From a checkpoint of a small transformer trained on Wikipedia: 9 layers.
Each number is 500 + 25 x the weight over its row's rms, rounded and kept within 0 to 999. Layers, rows and columns count from 0. Numbers have three digits each. The size before them is the row's rms in percent of the matrix's.

# layer 6 MLP up, 448x160, rms 0.446, rows 17-104, columns 0-159
101:519536507501484484499551507492513473520487446496521516501470536522481495472483515497498486471465540535489480525533501509508452522473460476488542519531497515503468506516515495510473539529498487486452473467535518514520467476524507486528528497497511511502483453540505516546441494458478501488449494538541493465502543511456505482487526515473486509481560521521489503477530458519507487513490541466509472539493538475483527489528515481481501494509522474544493498488483481495468505475472542
098:506506488491490486438512478532500485514537480544538521519490482497530511480526491520531517530525530507491507480497479519443487535489542485478475421512530489483552490461480477525521509504511511520520483513467518466513505492481517530510515457508532491495443497495488484530489526519478531482506495510503519462487516497468504496448492485489496476482500536564495503562516470492492502526494487484485524445519480540469514497509490542503475522520533499498463477454477484492539476522516544
109:496499478515437527513521516505478476471490533487511470501499516523502524502416481454457510511494486522490547473524523482543497491473519457486503475496553466474505526497506501522515507496538483515466565516462529501482498540529479502434451511498480472525505486487488463486494508490509492502515525499524502496490493524468455519510499495492515482471524482542499493526481465503485504503483472508487532484537486515491437520526523474468488500538493520462540520491497474471491499533455521
094:492517446493468477513483445502521516506464472471483542493477503499446495475496551540504497463506525507497532508512538488471477477511489499524479448444542479471530457500502560512512463517477481529495488546505465478497491502500532522478499517535510496500489526549552461482498530514555473540513488466516484473528501517506533497487498508483506458498532522518468503478491520520522497536525497518500530513499474506473547527476490523545512465520544510492476509497482495515514506485503509
101:512504466532510526473474485480495538517490491481497501471527520466539492512515480490545516514537472474447547475513454535474471525531469485495477529484490516535500510480501477483546514484513524499475475505469508507491466527459434485525490507508507504506509507466455481526526532516499467461535464470522475492548533550524497507516506521493485516433525477516472503490528479464460465510510484524520512506525498466540519469506485472482508496524472530510507468506499482538505494474505540
108:546456464505516514501450527454477513546468480533480527483533487440488526496465453558512506507479502545478504537525530533487519492480500516503534502521515532501494465550507504501485500508523488515464480547486493457488514493489511515503503524525501486471474497470511500526514451512490457516474486557484482478485498501530501535498472499535500462487505502489498514517491459455473525479532481509494469478484473535466475504479507524491496515484479502469485460463513523469488534498509556
104:492513522494513481520479454468551482526516525499468492489487517487510465466504486515495572492466494531536500474517483488462493493536484492483530492513511504527547477463486490489495514446545505502537517484521487522503476498524520509455509513472491511518521505506457494476518503492491486505503534491539456505484501511516524523491465464537557490492547553483573484463490501519491508486485473517491555485497456477498539494507470503514513501538529544486540464534521498514495519524489465
088:488534521521514508460471535493496556498517502535454493501485500518490467527500484509502527526490528535515490463539520511505507486550531509481470525460556534550490486505469504478483518470490485501472474513543530483510468506458508525502533514495469519502481498453506533453480474544512518516471497476519495475497505481475502494461482502455457549511528511465473505495498517507527492491473501480450517512457487458499483518515485511507528502509499506469543519466483493506444473486519563
079:548548558485496513467491490532563556510489522493518510520514502500517531461493514472490524524489487478496534497481504480518465509521571490513483496499500525490515500526504554509530525505526515504504475517502489460514463545480502538511510527518523516493547537490488490502504555479518479519517511491467482486474447523529517510471514531493492527488540518495501561495490557524507507524507482483501457483503481489503472506478491495533449484518502452503505495520519499543532481523455530
088:501471512473505537562494481518419469462546508480526505480517499511465513540506510490490530526509500502497508509525502484549497489561480499451492533514518491505523523467490497513540517480532484494446463493524501509485538474503526506511504498492491533456503512462492513498524510494485490531500492486494509552521479533509522486536511441528517559507482516485513476494523542486507486482481539481525482473500475524490510485431505474509475503487497473476483468505529477477444509538498517
099:485485507495455516485476484468476463500451538529501500504507494470465490480494483515471507507501473549477494513515477497487500485472526460502545511493510507493523506521516547498477463539472494464494517484508509509530527487452504490507461512527476480487535506502467496522473450507466484477513480518502510485526529509509483547502501514551481535465519509572527464495526525501535481477477516509476534554473531533490530509469489562537489506511505536500463506448476488511500502458539478
098:464453474482483501525469507486496481502534479496499492456497523483502515498482522481496488460476513553451510558495496523475504521485503491484446456510504526439494509541467500491492498498506486523536498536479516499499536496484477522461492469464476475512481491466505492512498531473460520501564501496516537499542496480495495477521473535490533553529550461502477493525522525519468486474472537519494494507489473510501493504523498510548511476466511463530520560512473553490483496483521505
101:528458457448523472510475505511498470496526534518498485512471532484503501547480484484468467530515510517538500483504473471534548484526527509520481499504488456492526521473471542489463532514508521477518549483488511467530554520513531495490500516498516495531529474493447496538491464499500495503477510493511518508472518496469515491476529484487514539473453495508475501495491483488506488454515481503519505492537519537538513533547490534552543516510576492503472481501536498499486492469462480
089:483534514510479519473513453559551505474537497532500499517549530525537491503569498509494491516455446500480482546522512491536509514515502515517547503532467493489514517465479520527497478517499465451478438503572457500509519501483494500446504504500496497493523531504525462502530526525516477512496529461510485481489482482496490503489513507515500499479480525491531498495451521523496488508533482475511474514539524494537536479485480510529503474508497513541490484523515549504491464519472502
089:508474496499472488531512500468530496490513496487500539474488487465460507511467499485503517534489552480505522512520481466471495529480517493506521512492489546486494496479499440496527485549452481502492541506482505475459556528493508493512465467522535501518476469530464504508520486505490527541525519495505485503522455537490531493517477497496532523526427503499489517463451538510505478500522488480526481485518444515488508495501498503459536518471552507492518464514554502551533452501493495
106:482455499545515501488528546518515502542532511520564461512468495531462513499533472528457515487517540507504539511543508509494454528503475516478506531509453449527476486509491479474555497483486519478475543493514540483472544515516478486465483552512498510481483493521505548500492495490449492481485507508513517508526497437448490458467505511490481506490508505538504486462492538511522491484514488515481525447526498507506520504475498463473493509495491513516509533456525507515503474515489499
097:546497490487491519476497507523518483533537535502539469488487528476501468512491510512508479476513490475512462488511497556522541502502511529510533506505497509516503474483541477478508493514528520498501476527463492490507460509504454477479495514477516518481499534503505509497479488498500477459491544508537511452506572478476516501501512467506532566534526513556510542505497544512529483469523465492494511456522541443501534529522541504495468509461434511470507495533477493527512508477508528
103:544538499500515458497511498482471522500453520539505527503480499484461493504526506483527478502496531530536478455501554502488490488509534468483510515476509444506496475529467477517525470483483527502470486472527478485497470506518519481491475521534493541518547527496544506504469501497467478527487497526514427535452514543504489496471516528549476537524472492513491534516517502453523517532488470474522479525498492469480457507505479475474487515480500521494470506521516458522506557483496475
096:480505485520449505492516513508480496479457454493516493520493514478504530475453459475498493488477498508494521503476514534477514549498533473546498507500498445528499506502478504473488463513510492475515570491495536543534481460504478531497481475478491503517508456493483497459498533505480497523502496530485506488487537465477501509514507541493522534494528502493519487528516489545478460487488478523539531440496512449440488492539550513495467492489486477469570503519477475489529505471513503
108:562493497469480532505510503461515489452501542506455477536490455465492494476532522498509489505513522512484516524462495479508490521514557516491516497520514507512514476496501478493529509523480537442465481473504519454443554484491492498523532487489505510486488526494527551505495513457495491513486479474510501481517520459497509470507485522523469488456459489532532434522483496477499517508504540529440497523534512477542492490506488518488485486502483476533484519506518491527508533487562534
092:489490483492443503566517500464500477534513456518492522527515446501484542505529463525501510509542517505485505501464497519492508461464444521510495551444504472478488509532534493494449523524519517526503492523508545472534510482500501471525526459482484533495511485459492512525538474486465508538489506448462510498478540516492474496492481496522515516474470537497479472520522548530471495520544517488493514452508484491473473513498483512489488498514487515474493486467483516507504534481534528
102:481490490525516460496506532503497485498467535505485476490480564535500475490502485512479469472525495497530479493475539498494516524513508478477509438514497508529543474556507460513499523518467491515478509502529485542516473504451528523512502481473505475519471457534566493518500471489527520528484497501554492528505477473528527507476468505512550465468496490517509537534500519516495531503492449467486493483477482495487483533501517469472532488531496505497486509508511450463441495457467527
115:539510524471485530502476488509499556533546509445461460475506524532566465483526511551449489493494500518499467496528508509480470473500489525500500508504526513487513514454531490509489539526511482501492462483468493468487499520482500529490485490453513548511496494461490449473555509477503496524484538484496462511493533484505498484508529489544482504511502481487475490480481489500455448514504508502507488533535473536528492478507535558528493502494486513525466473507473507487498462483448503
104:511492531476529532481511531549505502523512488512490543492526513550452525517515548528480492464502521479498554508518521510548487564484508511503491518488507516523534494489529477500500510483514470491515479519491535492466490504473525451511497501498505522521485509503548504518505505494457540518447465476465525456485496534531478444512507489461502477509482472504497483478560509520519477515513541511505506474497482486530461483527503506545473484529482463497485418501515506477477519518491492
094:506481456498477490475517504511520503517498485494491494492458504515472533514508495480501510454482525487504523531499487517564488529484474509539570483457511461488501464505535499499496517496521495499509491533485539514468507521497503482509501515516480509474451534459479525487461530484481489520446513512495485515480473518469473507490527501493490485481496475509504516483489503524467501408469550554531519525484518472518530495505499532502517465545486470454536494555499487502546453477490503
107:453484497518494540509478464490491457515477483537484505454481469517498492526490495478487508489465496517458512526476522516481505460503537470486528498500456509446522467544507520521505486475507488517457439549514541504480504481495487515506467523471507486472492522491461545494490486474524516504486541509462515527515548480455505533521487489514490519511506542535521459551507504498502503502471458442485488468503497473526492503524515492486460520471479516533469461470501473486464487527524503
093:535503464505512509492539506530516532470510477494493457502507520528523487520501502537466537488470530513518523513476519492531487466495462498503458456485525522490519521525479496479522522497501541546501506448483508482482533494507442490488465494464531498548490527465494454455509512469493483483494523528485513497520487483526497510522509470508491469485545514476483470508432528492505518511463509486530494474517517512492522469464523491480545522462455455526506485470504450531467518550514495
097:484474489509435471487509502528486496480507524509500528572500508452496522509493514481521534495474482469495510458522511519500483470478526491457485534500509481494467488474509527486500512481509513544506538473465484500520509470503478507523496498549477522472518517527481506473472531536515466490514476491478491486515471528473484491497461481439475477522494497539444552513479522513523549501517472461513560510507472445528500474514492490475487502530494530509524540496475476514480525522537542
103:546524463499472508510429494472460493507503489491518512538517526521529481509495487530509498516489524487489546524495459484554466549530482499496514505510486512478520524458476515467493476482504500470483464513485518500515476514437520541515504490540501494518457461528471545505502511488550531457529497458497525467478447511498548498526468540465555516527492476531509514478512519503518481503517498516481519462505495513479497535475506531524498530516501476509478500484503506515488456499485457
115:511526489509520479504514489507564509440516449444498510475513509498519527481480510523500478486507524514510501521532500465496493479438490532522481504506469475485497507548503471458467500467532475542552533483508516479518493542523514487539512515513473541500496450521468535475520497460499461511472463508432519473500484491499486522519539445525520508510465543479503476478471495538454504517513472476512489491491455482468521496522477479488490518490502507518497485497481525506503510493536507
122:490478519503554509509546492534492561491499506546489517526490554503477440527492440494512504470473510463488537501521491501525517503485500488511491457536493542510487464480503505516477474543515534529495531526496496463495468531500453485525464533495484482547507511472493478473505457505530510503472516475451482493499501529505500519487484539503456502534506531547443535481510505515492473502528492515492492554497535467485483476543527520530516501526518501490500489492481494515501481507455502
098:518485494545509480471476513461514463448535531486540524512511470546479485420493564480495490486528560514507512486515485475512472531511538504479500494507478521497499478526533476483498526509519478486492529459478506519463533458525516472503523496498518498486511505551485522520526484502476518536479523465491548496485525514472460523487505516503476538476490500511525522503480464475529539447478503486515506536519518503520462484465519501522458497539496506480487469466531498504508532481517505
113:464496558509442538513523454449483467473491493484504496510474507536498489485490454506455489498505508545482496519483453454476549498491480455531466489478506513507503484511498491481496531487482495490499501489531528480498530472495493514490511550530437529497504486521480496485510507505495534466552505491498442495502520559484545501495520507503507473490492508478520494526467499488499504498500527463485489529508469525466476512482492471454507530506531514530500546501511459480531518522468440
099:459493489475480499498472519545468495473508451490552538462482494518508498482480579481518473517458520482465532520491488453516539511495501498513467482504509481526490453474484490476513462476493498502468476484481502515508435484494475485490506502489496473505502518506473475522518496533497451500510524499507527500475485513500525527519484484501482507522457499542505487481544525528486517473462562499481503502503476504520546475479545447491461503484481477511546551528485469467521524522485487
102:515528521469478511508508505521493514474529474570510517471498495488502487513461520486482491490476489546548513465507449491491529505516545494531562551481474495452488489525487422494480523517516465494477497464556501503447528546506540510548490478515516501507460511513494526505483512499489493465481497499507509518503507495507517516513532474540518469544480488494516454510475515496545520495495535495527516499486495504491484449466518466466493480465504537502493538517506507526490510493538487
110:513496503500496518499506474491513474504516542482463515502474525488480533500500487518508481485477518484501456515517545506539472519528466492541483477520511534432497507495483531482517499530469470493542453532497509471501472525530472501521530515479474485448542461489498511508435495518517488476492501511561522499464471532437556458484490503505473545467521510517505483501483491514499503511509519525507508512539492529459519487481522528468503475487538452520507522530510494482532526479460489
098:531545503524509465544463492534519470496503554522522493514530543466509518525518482478476468476550474557505499500557509495562470446502514526531479463497478498495485518475503507496497502508561463483501528491491462513547486496504499472507520524499554543488530475488509535473508504497514508524523458548497478477461503486513495491475511453476500485516512495515490476452516476490503529495529500528513492522447523530495457525492502514462514451503496513506491494522495473490482503507502503
102:494501520508527514482487449481521501435488504469479516542493471531471489500491462492488466525513543448522485521490504508536496464473506562459526506492482499513530449467542503486480474489477488511523521517489504493508526502510509457486494481487496494451499463503526498494486495525530527542450478474525484466539489504500478511532510529481511526493487513518484516462496470477501468515491501500472525555494528475491499576541482511516463520535553502460520501489508496480536502529505470
093:516512527510533493469516476489529516499476507500492504512446538485496514512507475540494489493521502474534519522470508487530536512495514506521497512452467507518502516558475550511498505499513501488534459478486464519468499468460449501519474498541490513525473490493475507517495502516535526526497532483462534457466516500497531486471515486514517454486496491485538489499553482503536471494494497501467487499546478519477509494489505407545534506548523524502530533552485492492538518484536505
090:510521498490535541521525507515477501483511467520456475514461504457436498495545505494483497503490493505498513508542559508477487462454501542477501462509507509522545540575488534500499493519464520512492466529508499513536510536520483466453515430483477515484523488542467520482442489487501460463494462515531523490487505470480520484497506526510529514523473476499477487539508506485534512486503532522461505494486470531498472492485500524495532458471481486506510522501514497503492503498466508
103:561502474510491529513522503516545530507469502483462491512475447525503469464518507480512495491517515507556516491479494526514469518501469490490475489496499486498525508481516432492521524478532479543454502495490491496559518487534473508495534480526497486476479512497465520525491506504484493487496506416532530435513503495512460485515495514537471496503490479516514496470533477485549485475473532484502498506526515469497480501506467528501460500494472506560425493481525470484497506471491495
094:529511488512483494515530486514518501484524543470515572509543502522472485482486514489517497495479533520496484490481532504496485484543484519497454488527502489481484522528511477465519487473475537497521502496545494497489487558476462526514529489506484520518528509521536493531476507466486539497500466550466521477463550522508537512494496516486552515486500549522521505496467486525488496543509496495506503517491450513513491498520485463514555495442491490530514495465507515478559466541443520
101:490511522481478497485487524520489482450488487491483490503538522477492520498519501503502502521471466468577463515488504517464490541483475463472508491537515505492492486539470512495554487471514481533489423500520516490492440490489493509524507488542501536534491494480456534538480500488537499490506526442535513481534532521455484496523481483527521495505479486519469510463478503531505513510513490524511512521507502473464524442441499475489505476469462523550477531484481507500491479477485490
110:518466503487512501463501464507499515518517524475455476496499494533517520484487473527517465492495515475505516543539534524440488499513488498462513505473504512504498464510511456501470483481507532495498490522490462496508549522499482480474511505501475503496511473486485521448493508475535548505485485500507520531476459492524474531447451449517505478536510490503468520520494515502465494491513496521505524479555473496577513526453461468523537449512460478513452521501479457523488470504515499
117:519486542495461518515547530498517543451479515491484478472484470522482523513479495490499496481526504490527493497529488524486495474510501540489465526528518506516483459501462485516503474499514560455480484472531478509512447521493531505511486516458507534500496529461522509523476521491494488492499517496479490537503482533490497519460497512516506542466456501516541499487554492502461535475569495500521431485514515458489540547459498539494475503513510495522502521511478477492461489513553501
104:501470481479476507498466453533503467489505483454484504504488546525515534487480494516554468500495518497479475531489514505519470459501541475495458487492437531516503466488522520546515475527480482522484489483496491558535540465501496471498522562516512495506530510478496501480541537486506492511506509501521528506524508502442530486500503492475508530520510521529524519555484506522514522495520519476504505518531456501488496498498489498459475557500460518512494480488516534551532483432485490
096:532522539466500525542494565513506467475541500458495470470530523497480524486528535560513521512503499480494466481530487516473505494507487509516497488512490465515495473453521513524503505504531498558500470496540511491514510516489500535488492531497481521458509527524477504504474522501497455450489526476497518509518504496511458504413480521475487499477515497489514472418473484480532529499456505531508495494524500482561507513476536518499492480470515517529497496494529484545478492498503494
081:546496537532495484532502496504437458456502493509477488508517453510554480478469471512446534538505500523508539534518489547517540522513532474531469499498511511556517511490533484485501502502552530498500492513477523516505526448524478525487460529485508533501501470493486456484511504537554509505502511493489498559500475490553525504503485499512498476499525518470540488508499482511517500505479540512484502529512455473526498503498487492528437484494472504476526481508511475550492494489489501
091:474486480463522518466482514523527505509513474506502495495490508450441537497492495479512505479446514509522499534509508491508527472497501505508520509500495527496475463507516480447466478499491584538483481511480508499532508478508470551570465508537536506479486501476514453507543491490523479479476505513475547517528544474511498533515542516498504495476522533497468487516514497503507515494456511505527449512517482561492528470488516470506508522481496487528497481492541554511538524516526507
098:472544505466468482526511497471495493497522476473520545499498479459496495488463479508509460453537499517460525447526469457463478538483473515477521505483509536540472503550465470482520511483501475483523516471513509474478537520461473478512485525460464493509506462481517528517496519503495520525519507506494513536481520515494524514505548524516459493515483494476551522532485448527517525481550454514503461528507520501506493544499456498528529503513525450486520494461514507504496494492502483
101:503490545527503481475486466472438533523495479519470495535512454510547552496476474506536480445492530499507504493528456492528495524501505521491467518490515539495554482463501510540522530499483502463510466468512501479427546516504502469508507476490474482499524495469495465468480515533516509466490493525473472509545505519500536510508486510497505519518535553514538481464524536511550529505478489500494477523489476529501535478517520522517508504513520505519503546492502456510510512522521476
098:476475496504514464491443535453489519504504505463534546451500449481500532482508460448531527477552484491540516503532493495470488515494528521457511447466535505488517547514486527490508498492507463491474481482498469536482496513536497469504550502502450496498517459525530510563496521526512496506501515482496522506507497534490489538493524511485487514495512496505486519523511507486524476486481502490490557501505519508515497470484513522495511493511454457452498562504492468524553495467495498
108:507477452520475467524506518506527470498473504459523506526461511486491509481487494501555490485489486491526462508469508534512481482520525515461488446488511465483502451500526521492496504493487483520498520506494462526426467558496512505541468515462484559505489471468541480468490523471509487524511486497483465480524537505493471515498505507475512471484485472536504535478476489511455526504511504479490535490499522486502501477520576474518482530496521517482497452507453459483519464515492469
090:518515502496518548498498453517459444478513524495469496495524492519495528520481515476545524528512513502477558483500504536501507498461489471484493487496473489498510522492550527462504469516479475457511509512459516487510494471520513511458488475492469550469468508446502475534504506533467527503536484487528522519550497542480529513562534522494504516506496522494496485479500579490516498532525538502504533444515501475488481499504495479533488478522495484532515514481503549506453485491499519
111:543507482493518554454505462511510493525545481519504516508501536532495472505459525532473510547508490525470469497517514467500520518493483516478492490529549474495516518555497456493481491547495495514493531485470504554473500477456507475519512484475529491504518532472508557506508460507490501527464559511477516547513522457463517494487494456530497516539507471503508482498510493500515527530528476489497501524464465486451475457518473494498496474504499474499476520505519518471528486447500472
091:506520488540521483466498479461518495485494493481521545476458499521498510480520486476440494503441487507506497451482473507509499472519540490483509512509470470523491523511451519536487495505526492500521510513543495463508521505455504502507469534530521534450453472480497507491479489491450487491481533493510547474501514505467477469513471528510523514448543505455501536487479485466501520537508509477507501505478552542445494519496481460482549451510530489492511537476509492488501522535493503
103:524462451516458498496525500521484504454480441521513499504489505490536484476502527469474518479511536531527528473533536510492538505483508501522452501526471525512512545511492487496510505464504505467548494490503505466524543467491503547471523511501510495549509457479486529499508529480493509498544540485500497484515477461553451491492539489455499497460474517462505475560447525504488479494530461490485517520483496495508498504535523527523507491524478519484497532483489440511493470491497508
106:474508551544496503523491495533489482471518469537493468496506485564542487470488507466468484423454523535475489529528489492520537497515502510520516517483488487492490520505512511440470466493527519489470480497477521485487494465491508467477503534444479514468535501498499511533523490519521486539467442503539498504466466459501490465465484493512443467514527530494524472504523513511480496504494499505476458460476480491518485506535477516516509503509522505503503555498516528508468531485514492
098:484470444511502510505506478518490468445519469543522516515527481518483485525501493526541480481530530481537464477491524490501531543490520533507491516521494526499482520521463475539532516499516517502461505533499521523502469470546462500532503483460470522523455539487449501497515497483506494485485496553501498501496477547503503530492446502514471525490465529490487548528483465466462498480542527498497485512517558531544489505511508528479492521529486495499563485482515459502504509476498505
096:473520500527503483529496456444518558493528523508524510500463516503521454518521492437528476521484490502539480490511468474505521471522473496532550489512524492495524467526479521506500527485504490492530514476495472495511508475454484463509489471531513501455522535501455480522486545458520522491499484487498478502511505521515496512520499467516522468536507459493490467489526443488455514511521549501530462461506504532476509523446498509494471532485482492485431528512516515517508532480489495
101:506496476554492478516492517497518542502514488509486503472475524499518491504465510477524475500520506469484462520521558459510502544510484492551504480522477513481515480493510509522460512486496533536466508484485468491463504486450471491501531495543520509537508493474465552463513522565527478499532501506481518483484473525531493533508532522475498514516507500528494490487475485504505508510432529534523495520499489496508515532506551520490479452506480561506496455482477476519535521537482562
109:507422452486525501472540482476472452510475536501457489456459499509518468511559479489469480475530519479529481517498501491526499455507579508498532507505506489507527523518511513463500490523499480468542487529504484499503495512518504450517458485510469504490494484502509442519471511469505480505519498472516510453483489516512509494481500564526529513503478529498492473501500542494535480500474469479536495502446506520504497500507548513515464486520493516484469478473516496488499516531458521
103:555489482497523490494467507493492504533472483509459499490498463465484488491503501534495507513519496502499461479510550482532506505496509526538461460530498499506517491510510495513491463532523512558500529512524492512518515549449431519514516465476503518503458490496484463485485488531514478538503514514494448478487524492524520506529502516493509543543510531489468499466540491466542518527530475551494519530463541520513522461549527523459494533480515535475494488493524491505511499490449534
097:510500513493474509512522516496509524458502495505542516529537451482495509479497524456497499498534483486493491504461520523499504523504506470458488483524506544508460504456467541454447494490501496525505467504465500465488521474501519490530513553457545490460536493486520503503465435524442481472531490507472503512462483499459483546478497541483528454515499511501461509489523478504512528502498473531542502478450505512511480520452493502463505509518495481504505489516493476545496530481473463
083:485465467415471516498597538528506426469464492498491502540513503522490499513494488499570503534510531530488521513528497506493503488563455529524485483511475514508482515492538478443497495504477473534512510501539512500531489492530489520500478497480495480485504472505512483507474469512505489489523491514482489552517501550494514515506504490519485525521530507511507473510495527507481534531457479519490535519530539501525454507487500535500526498489504514503491483484507497482535509473496472
092:487524504489469481490547464453444471477502506479499528473473525461496488498523522531496501474444511492504482485497461530481507502489513479519510480512451487521504510484516522546546481464487503469484512502516495524479500486502495485506479503525504463505501521480519484487505534528509485567519449528519509500505527527515532531503470503510460592506526493496477533461484518469534525489469514563468498484486479511489492481525543485514477487523495475535488514571533483503485504498514496
106:569551480508497505525525504509517472517509499487491505522524532511503514516496558485533521449452474523492502478522515536516502525512475467503511511523460460488513512530535473525526519516466503469492479497529501481506431500526514453459471493511504561502504485485525513542495500493496492520520507496481477504457488575557488462518526511496458507526537473513454506511501471515507501504507468489520508504525487461487531503495523517453514503500505475521528533513505467515468530518476485
105:518440484546510476524489494506535468537519458484556499502467539484501509487500514510499491502512520495495530534509487467560486494510488549542491488534422497452487478528532528503495526524522521483510539512474501522463516510484493490501493480546481489467464518474516515488489471532497527492507512514488543427518524497522496477511481501474463492533531488526483494478526483524514512493511503500498503522545489471503517489525530486568547510490517499519501532507523502468496485476537472
097:494441501491507520520473497516468484498512490531514465515499487514468483540496462470495505483485487512477501537545504448508533490464501457493466540532471513493526483506514494504457467459508498508481476543520479484444502481477518507497490526517522483497534518501503487487522500518512469521520510510508551515473520504475504542523506467499496447474480503477464493563553535510507483475532508537429495480508492491504502564518496498496519461500505524444543509511499484494483466468529484
098:452543524521493512476462547490516536513522477498513546555565560505523499497472481511529511499477467497536456517522539509519496475497516491504476479502530522487425455522517509472481514517494478501492524515472486464514457464543517455512488483524495516495523474505528498509538476514478506514535512484487546507508534494475507521461495479537513546515512502518565508485510486468533486521511461503518493523506509514506482488494482498511483547481512498514506484521475485529497535462476502
090:481502493493538514474557549501524524522497548434540490468505476497501514512512536532530497481474518500511504545504477455443490485542489515473494467499463472519463455516512492493486521486521518529523507480474449535509458503529479526498514495523483519539527477523491523548483501452486493492507478490483502528482498486527514520555547501495497494497525514526518536513490526492559503486493528480499464489499497490495504479494520515489447495483478492482462489520542493508540467534534520
100:519495492468503519500466493517498513512531526533489486429441503508495497486500486496471483501473510521516521495487506498488516526501494546525521534487510505492527490514521510474525516523500545515508522532482539412484478521517509524494458499509492471529517509511502493491517558521537508499504503541526493463474428470484498465503491484505476485490530464525504558520513526529488499519468484505447514474504492439515502498507523509533503510504530481525485534440481461442516490504502525
102:485478535494467463501480524441516489481490499499479493521503490511536490473484519493560504500537529498463491533458496525513490518485454506459511519469491468473472468524503499485480544510451529518493531496502486491509484513487482472490458548537523474489471504483481486471494481521520477518488490509536493503547514523485492500533548512475520484460490562543481499467526528565435504492511499513481554493494498547524489516487469514518500492519515485514481521485458497469506476531482521
102:509502479540524515562488496484527543545447527486479499499491519530463471517483487487471436505529482512518511531470494515505504462528509482546458502505492479474492547496517504450499451501521480531488462495513499457508532499471493513523491504549506490495557508484505492548486504481552457505498485527516501461522490458472488487489523476482505487544484545508535536499461502504484482475487517472463502522518510487502521460522489502525488515503486503486498519493540473476434485504509479
106:490482498499485497484533483514489532526516512479529545500495453512474519526484469499467508500530527465540508556530445452447519498514479510454506476533495466500543496481507454470527472535510488482496474490454479486505496478481497495469476513499503473499486520494485466521538502547501511513509532511442476478498463513521486506495560461465479487519465525498496483474491483507539522501481520494508505486482487493469476520468506475480496450522474465491473502534549495528515509560480487
116:468530490505499516526518476514501502513560473505471516520486526453533476492507475510498485492528502491518473525494476497510476508508503506517519533539523507546494531485506510482526528518528514490416462497471465487545491487464535454531510515511506471485460483580483499519517505556495475520480511514509461489462468513488475462473511526528440496508529521461490520455487525504456492493496512479494486494460495484514483506443521479499457496481514481511542500509511500501517491516532519
102:507508456487453497527469521490448510488491517516460487501527488504507504490538538467511527550486509498504564505496482477463515502457534457499537519501470508532525539471511490503484482451533494504534538515512506494491510454524514506536501493498506523499461488448490521500478470474494509511489500501554485456529493491482507511519523526532525506478545503475489480510505524532474507482482464465514533425533484459531469526522472511499479465535510474462524497481521479512488486475483496
099:531527494502521490491523519514470509459474507454528484466466497493560525488473470514445495499491467523517457489532483428515485529485492498508527504508481475511528501516486487487495487490471485483502472480442530496538541495516507463484473519518514445529494498466495476496488499500528486506567508545524501479523495502455557484556550502497516475523483485493539492545514487544490516511493482537481504477504503520477539512492526466492504511503524480487477501518516525493550512479484472
111:495485513493524506496502513539489492470484507522496506476496513525535523471493532488530492500559500525502493484507517476471529518520549529472549489518464507487490503477503457500501509501478528503477535489489496523495518528517434544521534491512537482544475506513496514501535463483483516505445464483497488479528488505517548555492531494515478462542467496488478469475485509520461504500461485458492500442514496492506562533527509480476534479510497508487486477542515505483526469474537561
104:504543476490484492476490474509530486475437470474539475527480496498485519484548499500527505522485495457515502520529510526532478479496522466524493540495507480496461532473504518539529432523524457486502510495553525544514480521527486484489503497501508487469533507503498466503515502491527506469512517532551517523519460516522478448520529533504528536496509472508458517491528522530544484484482507497504575513499535473476523502470480520474497517481482470530492486514516480454474514519525473
113:510505483481476463466524486475500478491474494481479517524516534544501495466464514488517488443504474501516452511519459538484539494462510490487527521516497520545516482482516539525524486539503521498490478518469504504529483543464500512561491516549517536469497475518532539549499519503504505503523484489501493475435522547537516531506512503497494480486489491517544483513486516537492498517540507487489514530503462516463503510481479512468457473477549496514515449530491471477505542467471504
104:518514499537522486456505503496501493489513501486546463501507499542521552482472482470479460480511525514503491531525516484512490555497536498516513487458550485512506513510537489530484504496496522534474466466475511515468525464501471496496494466477496487528482485493533470506480453522513470536532491463463521520513494518520509545544460471502544492568509513462478493517510527487562479526530478491550479447502485486516503512457498468498516489509485526507505554541511484493489501478478504
099:487516493476502481532496471552464520508530550495458482487494486482492548516498510511474495530454522506474495492478517476487538535487477502469501477485468536534457525511474492521502491446519499521559523539508521499486455522505415535499516494528525497509556497556495492491497474485503512490495509526461463479541489478452508460462516487481512474537494532482503483522499507491523485514510516501516500514511494517492528533509537488481473511480500465511501497536514514487536442470512481
123:511462525507496481518466554501546516480507536455503511471496492467538529416483479496515512504471443528464458523461487453543487478492502515492468489518461500486498528511511551498488528474490486494517501483506491509535481488474487495515493492523471495450544490463464466470484514511495537525518494477479498490516500484514484457501472504488508484499480456475454465462474484495499487473476487504508512468505483551499508500463478472492507497474509464454479479514527514512517501444498522
099:470497504527487494483431504512479499462499492502544486478499470504530489503498470521447516507513490494495466508484483488545533508491493519546493443508450498497508476532469539503490525505488480516486523483495519485486520496493493511502496510509524495474482513512532548463474438479497485517462451532505502490504501470497505496470489472512458544474502515495529497514445505508482508477464496473498554493524519521538482473521518564467510519503492468481558536496485461518572470521504512
102:503508442463514521443486457530527511531435498477462496498453494523522528488524442552516466519477534438515513533515516470482486497483481503467503493473484481497511472534506503506499494494488494489485526522524515531519492507500559498520496478524492504485481463527557494463480456509525506490518468478508486471514489481462508526473530502548516493504457477509467475482551496493513460499478525500480543519507492520524495521494453501494502484492465474521482490526500485509469457513523506
095:503476533519531481503482514458499496465543502526510511465511507509469476537553481523529526529493529517505534469509468471486492544515553474533434506477519524550490548484506474529461490525452485513521500485508537433503502514446506525465516475506498587518462527519495482488514523503468484501514512501520514500468520495541510526505497504501510489500494532473490505466485484519477485507556467504513498492526463505496500548487521481488495484530532487515495499481493495523507516528491506
099:500492516469500498474488526541503514480435474506517467531497523506491524496486505558480496513545489512523512523497502475557500502479503507508488534541501509495538487527489496489475497518514480514517496528489471504488473491475485519472492480474523463525549517527528507555502501522480481477492520475506477569475521488480517505504501463512465473496527528476527512507535482512459515486473470484517480508508483527507480555472519458466503446518481534492557507513519426485523486507500436